config = dict(
    num_key_value_heads=2,
    norm_eps=1e-05,
    parallel_block=False,
)
Each number is 500 + 40 x the weight over its row's rms, rounded and kept within 0 to 999. Layers, rows and columns count from 0. Numbers have three digits each. The size before them is the row's rms in percent of the matrix's.

# layer 4 MLP gate, 640x160, rms 0.144, rows 65-94, columns 0-159
098:510441462473457570415508551523536444491462565442530467541530486507463453496413522472478533451539535536520503535500519406452503511469447507466450537567510505506477506463470473557521446528473578508522482488411493530469541492467486523506550452482474559467476459545520490491450529491497471514479502493522479515539466517509422507453519465449490518588481547540526430462473429519539459516574470473496502581559483580555524485509583500503439460467455442536551526450503557536490394502497496
102:490509502456514461564478493556530525550475464507446474456476487538488535501509532486518441496462514556518496524525483470495453502513445483491472481550425542509557452469420525478487466476491496473452489441465509514552504467461480536489543472540505562471498525506587568503492501490524419502503455518572535578484438526528509501467467490505486517422573470466504508515527469481465442550448533516483431666470541537542433545519524456528456503554469486579469561508508586525539488445402460
098:458489476518534521499471522546464420522517507443466531489557503492495594473482491524471527524598431572467489396571484445459515487423493496484555483461460520525456429486521487561479512439469548503502452514477488496471532490414514504470486518525490570540524433498463453493538498462490446500500480424473475591528501551501510499403522498546465482488438465504520481478423548456541493453527471493512581579506498502572505490563512477469458544495567504463457486437456574490475517470480557
090:528461553399509453455541517505465506405461482499526527649493482414470471443527499458503549512448528450418467527501520498550534465524518537577543399474461496541485507512502458471509465493464458531482437497519522530533556445450517558527498472479536510485469479443486530575544505531504423506460464527520567481554529503452539488556491541516513484494540431497409506513529483531546485414522493474471496496445533502541477515475557502430473514469529458532508520538519540506428494497547546
093:525463557557500527473568572462537636503571511502566532509497433431492503422506441458532509524506530468455550473525492540558499512510462577527486504515499516457486456519460497535545562467498508484482530508518501471472509489498464465481466520537432501446485505461540504539476505466509506482464500506455473419527481475580490498385503501448511555461495469454518509515601491510492519547562484409509555560502496436495531558542485532505455521556465474525531472507546526522478594471574579
086:491552574574585528522480501521519581523458584500565464456620503474455496498523527477525536446487506490441477438555483495545522423487499460445526454505498512480550553440443511525548475475454557550507524468487522504452541436508433583502486506470536470529540455517517522507470473487488499509480411495499542495473442488461486518490494520545476527513467476549472486482571445509423508559555508521473479518493596521546492485522570459543481459485524500463570536556532462547525583563539508
088:486494546496485489481534452547509483480432470530601517537495527551519513451499569474513539509477518522491480541463492531522551439504502516599524484494493510499512523598568488465495517483481470529509469513519493495559476431603516490423550554519472498496496485489440561547399521479536521494499483467532478499519462573495437490463547560505519467529557461465439502530532542480443495509544501470544516494408489515607494443517473437435488561498437478549572486517537506484458406546467570
096:485509515551489522430455490469512535517500469531518480496446563536534525479561520466407511523523461505509540505564461520521492495519514529540457522497577491476531576519474476546522512463500524459579558495554469470514478534482581422517519512507481502547499479507481440449528483514433539490520457474493487458442463530456584559543480521435473487528514470550564515506465554481492469511437487440498524536470510539570519479569438519538530449423639508470518512485608447477532601531504482
099:486561482505494492487470421454552489523515484435529516497375437506553494460453581499439490516582441527514468512453525524508528480501470527488528472494501470483519450506504520474487445429507494561422488435495510490474497528473526459554482482559474491494541532511525488459506433492470447553536537520518583460440496494494519570504503487573521493486536571438502475499480464443462491460510525417459476485575500634550486459572494536452458465453492478519475435443480439481561483445476493
094:509544516548506445504502441456538535465528483482549533522518520505507510487445451502503540529438564462513501511546523525619525422522545472446533403551473505524526486503504494457565474529436470514520572536538497489512519480550483507479583459452442539400514471464503509554484558479462503501484550481468542481517525476551528562516471478499549513557474491479463524411577488500488463448481463488497472537528473555477473589438550439474504469526501469485525446492579574500386556508473492
097:528499480528498481458475478455544455493533491517446522499549521518532525489532520488538442487504441526501467441518499524533524425528555463560594513552554512525459492508525471483497476495473513509539462457491495538542454419484518399568553479410415500417521455532543467475418501548442453524513495524442509538476502574482450496479454526520488507434460445471466439624491503561516454545455485475503509526451491498514457505454448483516484453452549444538402472551487481565524471502498467
091:560476510512509494472523539470515522453506469471467475498444557578488449547541556456456507485541566480548478485543541517478583431519506480486477533517519445518460515510467500484557481538552522512446467579516452525456547508522522441592497445511454502449556505495491510503535451466471504481511542493548492515440536575507524561538436490528511457519492512491511479566612576507537441506531503444525528482489444449450442442445488522515551498597523603511475500517515555471499452468485601
102:488585520541503534498571523584441587513455469439451514460523488511475451472561575504544534556470446493486584521596528568527508545523464517551495536500438469506498484514482574495520504569519511589529504536522517482513445517456532433528498513511541433545495528471414576531483469511451506479469484523499494533553495551500504520406483461525468469502483472555476532500469544468475493462520515544558481585487475496507453492482559427564505533564509524484488512544447539549543471432472478
104:479558518549538463419492451530507488430466470486500564461481477456501492508492632525529562440476452451500462525470487517568507450433552504438550535472460412552486416476466462515470501463533462620507492490421503569499486496544488496525501451514551478562568512499450454511559557562548483539528474526516525475484487519454504490468524557484469405479473539531512459444500549477487509469500460546541484534467477468461463508489512462573467543509451529475448504479446506489535457525488454
100:563488518515452492528533475513495567513545541524443581456432548593489493518538495525472483500460461464530499515481446507540517522444541480489538443504537452495517472542473477460551465490491477519492420470495522466498468505552498507486562449557523506462400434523479490489534541542515470527462530487521488511443539546441501334546511581514538466511461458502523548506447444547467430481571492542503571485550520464536509548500437410477504496499502508518553445479489449470480465441538469
105:470486533474424517497476487468544521541442497472568600499433470483489462539484498417496528492496467535565494522423537565537482505527488480497472570513532502532525528568552518392539493443482498467515513553509537459480544508447476493458555496439510524507464460471513519502502535524419510495501496497521583518475545569477506575468490555435530530500523500430504485531484482494577528493538517571529502521497557462481493574476443509544588430493534464568444499486471505390583465491475504
092:597502488452581495534442460547417480479502478519509519496523500456529473470579464470472528569531494523533482402493459500485507495518438488475532526547428533510592519458509476606494501510484523442487487478470514509466494460598498499441515474555422469535552477451469533470524539489541445506483472474475445467460511546476501423509490527518520564525476566404523456522512485567531488524478496438481480592522504458440487533496533535454514517451524468526457463501475393491540556518506521
104:456546515490461549524436531494531455470542511582545475564487509486471531513486483407510457496517510431492543478510482531546519428522507541506494489380563446471459504450439499462475514498483506522507472515515540462563544471354417524519490546466508460506457559465613491512558575523424561495554517486496453513501443490482575499548531483455497525480456499576539509523472474504550476452495520535510498485439482506473530475496506465511416489554527481497470515535518469588511516535531502
097:487522532528514519484514497564560476539514417519528567499535452484493496500486514477545564455530470494503506398439489526470495442466492599505487456491498459477531553519597504507474488498486450444477443476487509468534463425498533560440521424546429479508511531453539495551541514445528507521511452436521480498475454574463503482555490466536499495530492494427486518470492526538448501547559490523454602553492523539520457450538460480478471534527482437455381551495418555452477453480543486
096:485540545585505527522516499562416517518533568536474490525483520485478464475507400490500523463521510504423474530534444520556525525487515485498529542544495501500514478466515551456503519509461514541400552536461521556535486415539498548581517528451534533567489516513529496481519536425469552499478581542461427434489516527502522510499540473533482517556416457429493472471542495448479565529484521541540480490500464460457486545441486575453448541517507533526461492522482573540461378492472438
100:528484498504441489527458527470493528477461514535503481462510512529502480465503466502422498563458529501528480514525507594502519471540532493535560537334456509477436457502494488476513526407508469461514484469517503490542488504534505497507482590519456469507533564407484495509546451525533415391510535464551478489487445501529532501490431451466483456491500496524466486545582561496514483412495569465564535505556456469569483467465467526518456541449452468500474528556504456526567510505446440
093:468579464462487524460485469537561537444454469506533489491546477481536508567446593488575519478478506467488519491512518446576535452522531506543479468496504562488511510461495547489465504470432522444495556590482577467522494515472483484460479540576476464505472461546504538465479522525469474496473473466545532514532555475499472481525411449532509446502516541476534427406475464458488495573464497425525489436449603558569471489501545449549549515462592464529544480531463534554537494512503532
103:490490562522574490474509479505458539486502488497499448475487522502494495500517472410494529521534467532512506501565522510504497464487504458516500484511502532474558538521560506485590473484528519506526516428527515488570428500470563560473416407517507510545505490478457417524531514527492482412505507579490500499515523485546527572430495513435470391508549549424578568467477460461498502482536485462476463508535415443563497460537494563494444469426572537468493441481522515492496606543463477
098:502500483385534529470478479570452541454467491522439538499580488416520562498513490474503517447500516484521540515492565550482478482510456531499534540449469523456493462506412569510566454546481518508547499499489515545466586453515495433583567478579440539495554474526434444527523551505430533577515483515525462527510508472536474581471491486530513480500520473544470552506508559442442431570571551505516490483565506515525495494516537505464511544485522448541468536509478441424551497481506471
096:456513502469505576503419542556525475543458500487494501488465466493448446464422514455472540502446497525452423525526589545574476506507531443512558504456491498548464442424499498548495543551459546511534557388529461489481490488536542602520501503498566508546486533516479474488456523542541510453466490504515486540419554526476479567513451505474467500514569431505492410484521483500514461532503518476449497526433503536576487511562509491477444468492496441491492414487511453452484450492409507
102:440501504472539506567542536498413446545506567516389488462519490493507469553542485493467492564482478532452533535485524502542491469558499539453573462535428469475540507518560508525524469487493557502608527494493529562479487567469548433477474474406495514500481518494485510513428500483468472487513443487488546502468539557547434515492486495462522467524502577544465480505487534433536466501523544508569487524458531477542449614494513499474500520532517530471489513567505450451479427543383449
114:583489478538501575554471509531523523506535492513493465565495558577470539563543432513478461443536536528581511502447500508526507521476465493557471470501457384460470501488512570468474512444476557487516519507446518413507528467501509496535563515552510498436513442454480524475558515519460529502510463535471452539531497572571476489506552530486465493483506489449540537453523485534507464445546522472458519484516480517463461431513529476580532516485577418529489450467502561469382510513572433
124:549508486497481529540525542447558513525470553456520483561508541575456474519479501520470339526498562458470516553479470476470469489540510452509518514450484474526507533588444525440538506512493468442427505507509500486522550464465458497523532531498441503474494562412514515504592482496528510508519453516537543593515514526518456464508444474465520507455528497536524488455504493499464519600510533519501490511522489627431483523499554521528489495547473542622542556580486496507528515477519542
105:467443470507526447516509558456462529468512494474426461500414488519567507493408500529496441523459564501518441545501521482442560530495532585458493453512531485508506471443509509450568610519494514501478496587461483476571589500495461459506531473470514529523473467474515417557539458483558491493492499511511512527449455533455538452505532486464485563495488539501601487469469440484484566489564482505549451495465512590441450463516475485543472584519504509556489513519505557511502487521576555
102:505454537536452476536502549481402466470467445485561517527467531521479504454568575478601524443482440589468468506493498501508451505517523531500500544524503488539509459450536456504447558553484478483520514515479537542501530506601472540494580488546460616506473519541495461487383516420466522485531513505497557454484454448528462491509527483477513528507564539536450524504492513521513441496452490459450467489518454474435529522513477447515482543445531426533461544591507554464527511549496453
# layer 4 MLP up, 640x160, rms 0.141, rows 65-93, columns 0-159
090:492538436442495463562443496508437506512502479517447564521452476457530480528582496553526514542434484470473600505455423513512528511475466502475487543497521535478536483554515487486503500475506429500492533507497537453501448499574548473473517536533507523553520518530406486537471527458524519467549535500494455522498533557435540396499512452518566537454480550384486518552503535544478527465503504473502477451526418449501502502429422493441545503492459478469504515462453497532480573546498378
100:525516485442552464511515527525531560524471381549465543454485441568476484492537550456491466439442527571515514515504501502496471464516515492529477481531469499530532494548482540464465495495419509434457454494491476510485540497497488514484491471599467478505472594493576532501498508575452499493484496496501526539490555606533555478501536519436441485433547417459499519470553477483482461549494562481507461558472489535559481468516478439483433470518526480579434554522578535460569495444438491
102:473431531498554556537538534513475521512458499482460477480472439464502555484533487504455575509466430497479501455596452438545458465505469475499547485411470513509505475435453511497526564513397465521447439535521483455496513562461477535526539536487513539564463503434528455455488496548462523465525516414477468530468440494516538482464584540509476507567569469520493479430476517551501521422493498527499540551475439421441470442496496500479485486544462477523538481542442583510572518470468536
092:505489426570506502604483456530531472585460525476520490419524547506499506513450453525493430491599519552520481476555500451467504491499485523389494541496521504488551487460473521543481615521535510482495559487526455456436470502514469475464502471527481492481501483568494463449460461423504598491500570516477495521484514487608506469425554462421490529526466526530545463489508526469489514596513469495551487463532501519492561452513544542530573539515475526486509522474484542554517529496440459
089:505507450550467526492519545450491566530570445579494470489517405449564541407527481469534559541526538465471542515466500546508494526492453533483564429504541528452506480392526465590534526442504492527470536448454484492507515496526473456550447512536534490565505524479508532484461487532490477500443548518459494564511464511515458506443559516485496503445484539503462526514516476554440538576491571529579567555572504453563492579477527519474477517500521527531460511523491535515466601505463521
096:562471481494484566483518477461491526461511497445593506593522570488411535530520551430454493535543465528530500451572465519428509506450513451457488519552531478526494484522476517476472498484515391522401489475460491530490549461475492603501476486578411542450590519520426451495476582508517490526471543444511521489463513530510513494504532471579430435449524451472487516453491446459521478496447517478452491491519400545478509472474529525528510478508529484496505477474530462507465479516547525
101:567509423554513529516486517513578504496467467476545493508535516454585475587531459525421507492522567486538436449403454428522532482559498511483463506523519445495473480495547493516487484530492540444488455446513414416492502480539489481509502569495486455481432549523462441511503509547457507415498567489497471474464457406519513459561498444519485508477458558521565423437530496525469513513473497504482473543497545528474478507475507492517489596509473546546448572414480521512443462479507529
096:549511495435515565422440511532469478513527486514535511481509499485502480509516458481513458512546527509573537501523484520563525545461499479502519498513479503466507602469476508565500473517487502463570506450502520479483487531537520465479485496521432497537465476425442494525590476517492520513481456552483498413449481499534575540494493511517384504502469528556492453450469529512505465543418489496425526463444535480536571552450467514566448506465620455461462464441628471497480583528515489
094:554441486467484572497515555514495516493487491484517512456586540561481467504592354469512470513436499482469549491508526465496434520444528511455494486559494511499467550530528438505515566554502526443593469471496447490480497435584494556499532553489551499506438467517427474540489478528568501555487478509460453487493439531570438479460497495431506477510466434523465518529510484563504552519476520548567457544475442425452497505463480476507510535525462552480506550557451496522520564515483480
096:587474482495445471483495457419488515570480557456543472434512503529470472471494501415485558486456469472517451538485468499440433430453479522536429444458479556478532500472524454473531485536499463390488486526511504418433517502507423477459445497479502500436540517442453552437466462530485451517505465446499499488434480481503486527502594445488492468538498512467467522458544511520494483498482463516501449490522521495616520538493456368545473512463472512453497430472561490512485521503470489
093:516484500443494481546549473536466480486436488505494527507492465522415498477470492512471569532513559424495516582460482507565475521508489573474505469479489559453554482401452547469482479480494478467467473485478539529463526530567497574498488490607499476601414537494450479544516470472564535469505449514499467502515468453498462464535559497425571556512565557531529524435500473408479542468504510563496464474489517538513541480501557523454541565507461488472588540514530535458529508443491557
091:535489459432508400529542501524593577444485464505541513544538474548461486531491592458471471406490491488482488480493490482443529451479442435480437435510528473480476564501532462456541515462498468536429407591505489478481468496496495569470507475561508545530513510475526483485472502551448541484521498493491506562530544542508554525542495542455509540469560501543504517574548578423508462486462457588467471525591468466488530512485540511503477481569530425449527528503539488507484536514488490
110:515570499510518501507557527486440585516443441426492489469552459477466460487573599523528559560504430480509605500555525588484551552574469533555512488498440467513473443543481612517484510507516546578533525522497519456448449535483513473535493505488521430559457561495453510489494481487464541493471508575466509531530466530530514519468548478517465504465492436531497475467492507460510558434510494536560484539500461519502431512534498430584464504551520459464464477504474518548512481452471508
104:485560510538540457453540421475482491433484495474505574468488450424492512487482574496524525466495459481495453547460471494507509444442619451468517541480518406551434475497455478557454501452522473652518455457416507583506459511519470467509569456508569494524546512494497429545550497527560500526525467479507496458446476504431507489507520581458487450512497523548490446488458562496469533501498514518525474525473488503475469508532521483568466485517477531460434507514443516457496435493485485
098:449460453533454544502476518488554514498503546537471475453497472507453531549452508522481497423533537494485487464543524509505452558528464489530431491567563482512487471428438473467517543546497495434471516522527501475524502473526515455581519524375499499467447484396453536468488483467502504495472575480482528519553512451529576532507425462508486478470580520593540477454463572508459487486437551427557512449554457532530498491420462498559514466458479595550461494477497520520492548505454498
099:456447550454435507480526462456565495523500492552566507473454493529524433547388486445542454536528510427493518460493500496497472479548500504463463456471507460512514542570463515388564485564448547425570501527528498491484547503433552488522460474406496472466515431445557471523506536486437492533480490499516573546512483506525536473450541493445533504480529491525463449520511526504568479499601540503502540495468574529549510519434485524499540502542539538507452397557490508494519462523493506
095:486486458571534622470544596404515562487522525444498573478496448526505443529486557493530526462492440515505579552462547569503526540504502458523580491516508448488477427519512546459508541500454472482485515493471515475544480491458440459544504424534416457495478465525534551531444503472463547511515462589471467479503546492530482507492475442500478497506502446520513469487542509494533541475512529541513558469498526526513472490502470469480451577575520529468549576459565527483466392545485490
099:429465508470452533495429498491463485531539537516556508505473516560572504531502482420511414485489498412527562451428517514532465430504482531492428451463560440446483569437500494461445432577536509498477456519512523447491550509453509498515461526519488431506518548427496509503508504525490559481553504503519422518490498479516596544468530416456506474484382496603485535483418511538501429480478552522527477511480505568516481529535489528533492505574478519511467519507516478512498474507556520
093:478519537504488424532485511509579534454542445550556461485469593611534521514513415513444526539570510516436548529432554524488519489509537518474478467533568469536482534482490538530546471442543558533483512495546487486520445506519473530580482487500488502481481500471519526484482578571489488502515561488505513486536579436517502502497485571495398501501436558507492470505552496515535516486454547509537533484427497487562534519454504508512486446453517548531376476428471499520541541459450558
098:458506507504407492522469533448447424529518469480398413470508495442526539483481500562498490518430452604472510516527484514457470453485501483498513472415482588458535525531520468537525495553513455485580409434502539535497504514513516494526452509515420475518541466562490482444554585415480483489515502488542487463498442543520508467556489593456473472473489511444456574515455486469487506505517529426457513538520454554550570435490473459519514494480563485519510445479504492498503524535526503
099:531474485479523507528527495484494486536459469490559501461501484466487561467466519532509484531462452586502528489552543462505495503488540489537457484537556574570544484522492395498470504510432492512560522543437479522498514515548543494481639463520521456504558546481561494483478527465524514593474470508484492461535517547472451503413480527529477547503490450509562485487468513461529513563492486490515443471440504490474511521569440517403478488494495532553504495582456534543355518463411535
092:456483461544469497517466505471475487451467508507581512480499584441491516535558405525482484483545506526562413535489478506492482524504541526517443521520474475516549487522520458461503467552561516505482424479497542538484515466485515432517511453523491464432511491505508512507514533400564510469486482412490494560474451542522427549460473532431504532448497468537452532530450477506494565475551424512572540490539415509435528507430537573534538587518421494489487563455544541538532469434486518
103:539482502525499527476478502606502529493468541500502479480505533538508454480509451433495497514575488485529474471537484515518498513446464513481533489493507495429513568496543517533526493465428450452464444432473535555482496527531540582478506464515519493533478579487454441439482558452510531439553524578463519455496504399567507529446541491478499448530510529499557542379433512435443472486522461457469537489517491460564524502492518547443367512458507563513545466507501526477496546554459545
097:530527458409452489509497526507481472514478594535503522417441516494405521473450485542486519522561575461508471532565410423494418495434523453522468515498483572497493578456499480457530546507463511470508471498568444425478452478493474502468496522500490512484479516451486475453440546590522544467503510543524491504498491474510545497535484504472521515529437535510440515540465543428448468504527526514389548543504519534462569457470538449553461485441517430524516440454463511466499551527521493
093:490516464483505396530476468461431484534525532502486519539596558494466484475567474533503558585543435475571507499491459497418550397498569458481476420495518486487447497450488440399506498483524512563505513551471458535545548517468482503429473469493524447597515438481514479528465503514510493502510479472513563574518518526469462471474442564498531483501502465501494511476569507525509474499482465592549479517516438480545502506528567472475516542519561487457532464446491549533491428484563482
106:445488527490541486580520524522498537531496530461451450482483506432485465600488498443490530528449443570477537544494505489570440495492538462468596496535418536502501488544494528503499450528467498553534540495500490519377455607478544459501517476452493509430460487480539490495445519489463498522542486489497482495488507446546523519476536601500498457532559560510458487473540538442469484514491610546534463502514522441489479557487505522560535456519512539509525459559477498533475420551426446
105:496582523511541470514456461502589541476429513499448517492601430441405549455435550523519531535466458467421499468506525518425444467529534423558544497496519524483537451534469516522527527491518484525448543512525530540500420476566563502451444491505515468561497448466545472517430543533445512501449533435540546505493590475496454501467462513515476540501556471523446438465486447496479528527469505469482525464525461513585528499485502496483446479532475533474451495495556431465556532459486485
122:494477482467418500516465514545397461526543524527518432542472515505506501507398506429549524484526620508488503516546520427492489507468435525512551496443500544504526428482475460407431548533568469496467544504466533500438537513459498479540519511449525500429424467491490447562469523443485466455518489478541471479450557448513494477509514522568491435468497536463471486538437448532516510489583521497596516487514506470522523472458489538439454563496528465531449520504435484553499465556512508
103:475544485524522583521504406565542516486476532560520500515543528492495433510577466519486537442541404555475543490544540496495487456503467427522524534475466497506517561505460504489456421526512536506478542486435499521511450452538526495546505524507454516524515466517539533462432553538462429462535511515491452522528513489516400543551466526524492480498517460481478539470532618488490459485474530480363528483514468427583477523546534493459480405433495537502470501542479433461509509522478467
# layer 4 MLP down (transposed), 640x160, rms 0.132, rows 65-93, columns 0-159
095:506505557544512541602502483503542443453496487580543508483499480555586470492570528478457467530525575425555470517459449501536459443495577485454522521502470599544531479560542519469469540556439551511486452489503492515510512510515506484532474569473475490472568561498552457489521494402581470498466478469489531491481520401538527551447540541531487494485447537496497478496492502531470510449431490428547409470513486526498491534494561510465500472552566519485461436435507479512509485489451453
103:483508418536505496532474502488493457605510533528482466489478518494494521484484530529468515485493495553473557487496472543490441524474453481512506486563537569532545506541438553529452492464391396523486486402451537507544505516503424509568519420485515589491495507499489549511472452450514499572483501546516411542550438513544436512542531491535488532471536488451476482536484523518515562486452435530530533524448492480467562569518496484479498487510489504480515575530573489473467464630457467
097:498473467506580486602580568493492503493551482525463509495463558490534469476508533551522509543567507483448456563540449476471402532518527457487503529472521456495465578480442449525508548428446482537537515537474497507519448502519474520496545572478562514535490507478521553520508452558547515467533491549523504514444499469589480556516520525467552519512497528465472455463511540559413473521460431493487544472583408474449548519435461527517501509583497513433447496467567488446487452498472493
092:492476481546506510539495479531517554544527484510542419485482533542487515453575516449475469504522547505503470497467487494449518460545474433548509543478480577561546534524424525499525526541491533479555484451549482423460485450483538495450454452534469461463526470540479489498428479427533485561552503509478497531565519574488425496500475488438428549485460503521457496404525517541470520560494533455481451574476533543519590556479531368491541499478497517474506532564440575447522492513490462
092:455425563547518509561502484533522596482508499587473523481537471496494540465569467506500527530436557514452527501484513562510467498523522575460478496477498484438494509458448496543555490466500432500522548559454477413436502476500485527529444507507436528496510535513493443551492518483488516426502549522444510474503595525586546503498475526477470474505575484485509507531577511461534472520530615470454524494516509452527535470567514476506476573467514580463561486413554558516525504497421517
096:548458465457489491436552489422466555533490525509508506485522493558549484516512471492463481398437483507521516445570455515559528539503493382504528516477508477495438550494542468472502456481544486472543452473466480553519473495433577502618489492500505509518441492511513456522493483415385474475448515494522455487566530586511486483512521441503528507500494455492579444543534527540533503488520475509527521514490483572465461481498498406486501549467538419583510485503421487513513556540528511
095:554520476463548479503533487518425491455514533450507621523559542556539529398495519514492511501555473491438438538565445525503531546509515476530406464436520543578498492513487551481505486541462469496499440467509540485482533501485524453466443468550531492489555475532545480535476501441494484519502437529496531557531521525494520557513504480455532582467524528488465492457549448524501470453525528573450499459581464539423478589470476481495494527518450559450448436466486542482576513435453508
098:491512506512540544570383572505519585462453511504536552533524547498485468513492505479504499504497566491479491478462485489472488525453552470486459538467532435533502548500565434471442506448491512451463486557478516491538628527464534568530547513487511482526475475459538562464534530494505417514503525490517550491482504496440586473457512489505464495489487514476491480531484576508513515504590507419508452517497480528473444489546484460450553504503404524477518571577445492565557505494436602
100:516478439533566495504441510475515434515510579559425491455515514525590496463507449563473491481419515526522482490462479577585499564496459462495477434530492526478539519557505455491499471550556591523517480513438432524447537495553460526463525550448521558521546464498512524444478500381556436526442523495487509550450465571541478514509445486554512497525549428473529500418507531474482495519526532447499441536517508476486480593502465503511553475488476561486474433538510484521490492511474519
097:432577490549526534554472490566541542473477462527501616490548494431490464517488556579519447546523499487536506454491497491458601511507515541428575570568537502510533520544502529495504450482486468561483482506483502497476473514483483474514573509481483481506489504467431554547531472514448499567482465552470514539548458543487532505519466442577491493499470455405567481497464584501419466495429445473535467537566443455514484471532518522502481543527527478539536501413506532539516475443510463
098:492541451489495436488482469498511439510503534543454449466475530522572570483427521501532455474489419472520426422599522541487487495523496524474504538525532498543555497487480509504485467445495407462410477495458533557489465524495466415451514463457491509494507483542482435467457456569467546542473457547496485498505472553517496525498414534458513473465471467483510495503485513506509563470531444471478505483472483470452474501422428489486547445497495404539383490505475458576471482546533590
095:437480532556447542524435570470500515532559554478465521508471500487506488507508421510512509485431471495500477531497578486529536492459498513431523506535467510446492488436508402483440529553455541475512549564488520547509487561531568531539487576533535547521479609486560470473494517476523506520504493545584498502502486436618445475498508575501558488537528518501493471436516512454522425473509510462453570478476504471457490455481505470578516510494408545495469454408499530461520465477546514
104:477588473495600563573500522493433535529473444511521489472479458471485469508513573522451506514503505491499530506551532554560470456513507497492475508523457446502533483527462473491527567540458474561518480471523468535523453423454514516468501547544475422549506476490501502457539576516502518467561472574484541538543444498541475508483538503503450447408465466535543454448517545415438506445479475520557498475523403553492508549527526482577496506596561459466561546516474517539542478433479528
099:518486506467547508530463486533495493464536488519494512499492512458518473535448533479535501493539508416454453456553581421483431437557555536506478554545549499526520556539500557523485491505383442458511488452511504526540509475532518483543535448505543487471441513491530491503568532533551421472547526540524495486499496556450458488587444552509510559499447519523438494412476533536473578406418537502526523476528553495594529521513516564521467442519475509460441529457560525485523493559505478
099:502483479496505529469419478494424474554479480481547553484461552405466498471488513473483484511531457484489556570489480507553564515482508499534510485484467446536518499437479497564506489539534471424454479503501587475462488496532427525437475507473571525556504466533455505463468521462518455448554572482411462475525484548468459448482471458445536493535457562536491431540525466433467489497471506551568434536452484529517499448557576538458589474428492530441439457533468519442483451507510474
102:474557539495486564504513484462504552435485532478517467463520475495542517498500569443500596513545528560489577545447559500501588529427519457481484563454518583519493425493501511468503524538472474539566466516466532490487513549478536559477547510542494483479496501499477501513570481522532486452517507521469441493395461499457491477481556499482434499438459492473477507504504543510424481539463496465439473438564447485453445549463532515542537562412517490483499527485541397426529532455488422
097:503485470478471548532595519465600487432427524494510625468443453468529469586473488485531562499505485586562510473458474559545557457501426528456455586494504532515523514504498538528532536478521518449513573471468412509483472573529405461543538554487481487484477470484512478546474507499516486457482522507495501516541530496480397474429514521530506516495433475466496522519530508399546515503528563479502548448526539547494513504491518487498524531520529529501499463481527582506464485480443442
108:497518398428485557496439466478474560495486542518480540473493506553495476525524546521497452520570515524478471486522485524465452458492559541576477468472478507413529581409466542485521487370484496470501438475496544521486537492471461519497533518534461541469434548405532525526538530516534545496565455501558487521599490430473519558489521529585533498446458451506546485453491522457462470445500516428447504486492466494516522504608470510507520474495552481534522504511557493526447507523515453
094:522404480470468413433476499503464553499499536469491465463488543491533528484472477554479536477484455534470501517545560480507494562479497492518555538469447560540415529522460466466501439429494595462517524449488401493555496471462423535525590537489443460467491560446548441482482437592500460498440523484486521528568534499472513529444498511509507496480502524524579550485470510471543473499492475558519515505548579545477460569511504465550443479454404538461518539466495504461480522504483501
105:475527555520537514397486488468498533495491527617553477525510459502572490457461411425527485476495430487525517589531525476459480479477487468555549573457498453483547490525479537387513519420495512550481501508529518445493441481508547564510605494506560501552473511512541513486446473502523493517504475495483466504519522534542495489378483435476472513511497458432517429533534466541567518493514454518441474495505473534551458524516555501457583525481525479465551531525540486498466502431523480
101:505504475422511472429461529514483484577438527501491449463456491521484461461500500449548439511527531506468524529470534566496552534532478445509586464543556475518545536507480456513507548488471572543500530478497476508456489519540500491434500497405468474500448477545490465578558513473458495529506488518534445487534452384527487496520493433503455487469552466565504435575554542494477573483470466551607560530517466428530495514450563457470454525569455509572490541477556509470486470479515510
096:524507488521416533478485394472518519543525546482486476509444523578538528556452527521476474441526474550489507569482504473522609558582447557510535490510466581481546486529524464504495508505436433490538461534498576528437444565550489541536478473567516502491533444488395445497516457446584498516446545446520494529550536435472449499516457460525520453430522488471494515481464485531494530485495499459517472456463507467550503525488523477518546417459511491522463517486504556510434491479418506
099:498468492534476501504439528515489547537462491535391513572500487494488492492474536491516485533517481498560492596433523520539485535467450537549407409491539492462508478466533494523445457518547465491514428523518471595486394551448440474491502545500449554500511486488484454509477503481514419504429457542452456573558471534452520486457489515476573376535500469492514446470494531531475482467469509475528480481557490519530526531454522431478544510567586522535514520514518477557476444510460529
103:483488451503584551464462517550477466502563551492468472438457525457502447541452464507516492522504492510587494533459536468457534410487497485459519450566535550517554571432488436451526485514534546498497446454523450541441469492402524502544500505473468526454452528445497553462459530513520535450503503530498472487528554490472546458500482554475556551468440548440435530485514530490549494451583527546457494515471463465513484520402488436499468561498438435532507414504541462466513527483448486
099:500570557468469495500537520542503471544516457495521490468527500516478492582525515473465467439467499476467433465480453471544550395439557439498501515525418437530469504507500413492461539557488460520461555516501487541506462501473467540462455453430461505545525457519552467424442494448476559481395550484501516563499530543470560480494566516461516523507544500472481453398521451486483427541463465457520483504433456499537533418468448469507493551477488478529489522477496548577512458458536468
101:565504525541539475481532523445501506477478478547581515520511515464506542466527495529564521425463557516475480533486455554521538527537489424551516522487464554446440414483536535466565505445469471467454441455468487542446546542508434571527418504540520507482510468466528501513503435508501529499577561508513530519478422456497555490489548525549452496455515467467556538481471578542561533511560553467444541448536436491546542457515580522505509507414482467457471444478563476515536495524460547
104:524562545505488495420548450501511531456502542476544436541496497454567502511543559484542469500492509541506451522516532446562508517467496486403516469571516504471530461457465539491549477462520540439611495520515519460608512488475444571530489563522519487499421436501478501469555473481429541482461491424450527519524518547496580447479487484501531475463475459459521484429430490496435471556447520555473529543528475490513546527513490546485533573513443427506435472469559505534516520485473450
107:485511456498471452495478493495482550468492561476481550488459456452545422547479503420502479507571448481462490469460533537490486513483514519453451506536503504507527471452490488543516544552418507513533394439433500498498539486485458419458497477414479526521401483542454555491453451513459483490507518517501567511543444550437485476592481440416477489408506484485476502406413520484424532514493465515539512425558480543541531534494472468507480491491481550499531523461546456480540513453489559
105:537512505520544483588501436530492428545454453454578459461530527501396588535473578447482501558394477481529523502576529491515484462519517464472502532455517500477465503522478499521449439448476476447387583548568492483466438489486444425495515542449506464492478505514445564480435483512500469515543530477480515517554543480496505517541523568425456519471441529465518479503503541504531497506514540458479535517491442479542509583550540506493532493500491528509459535488508483520538546515438420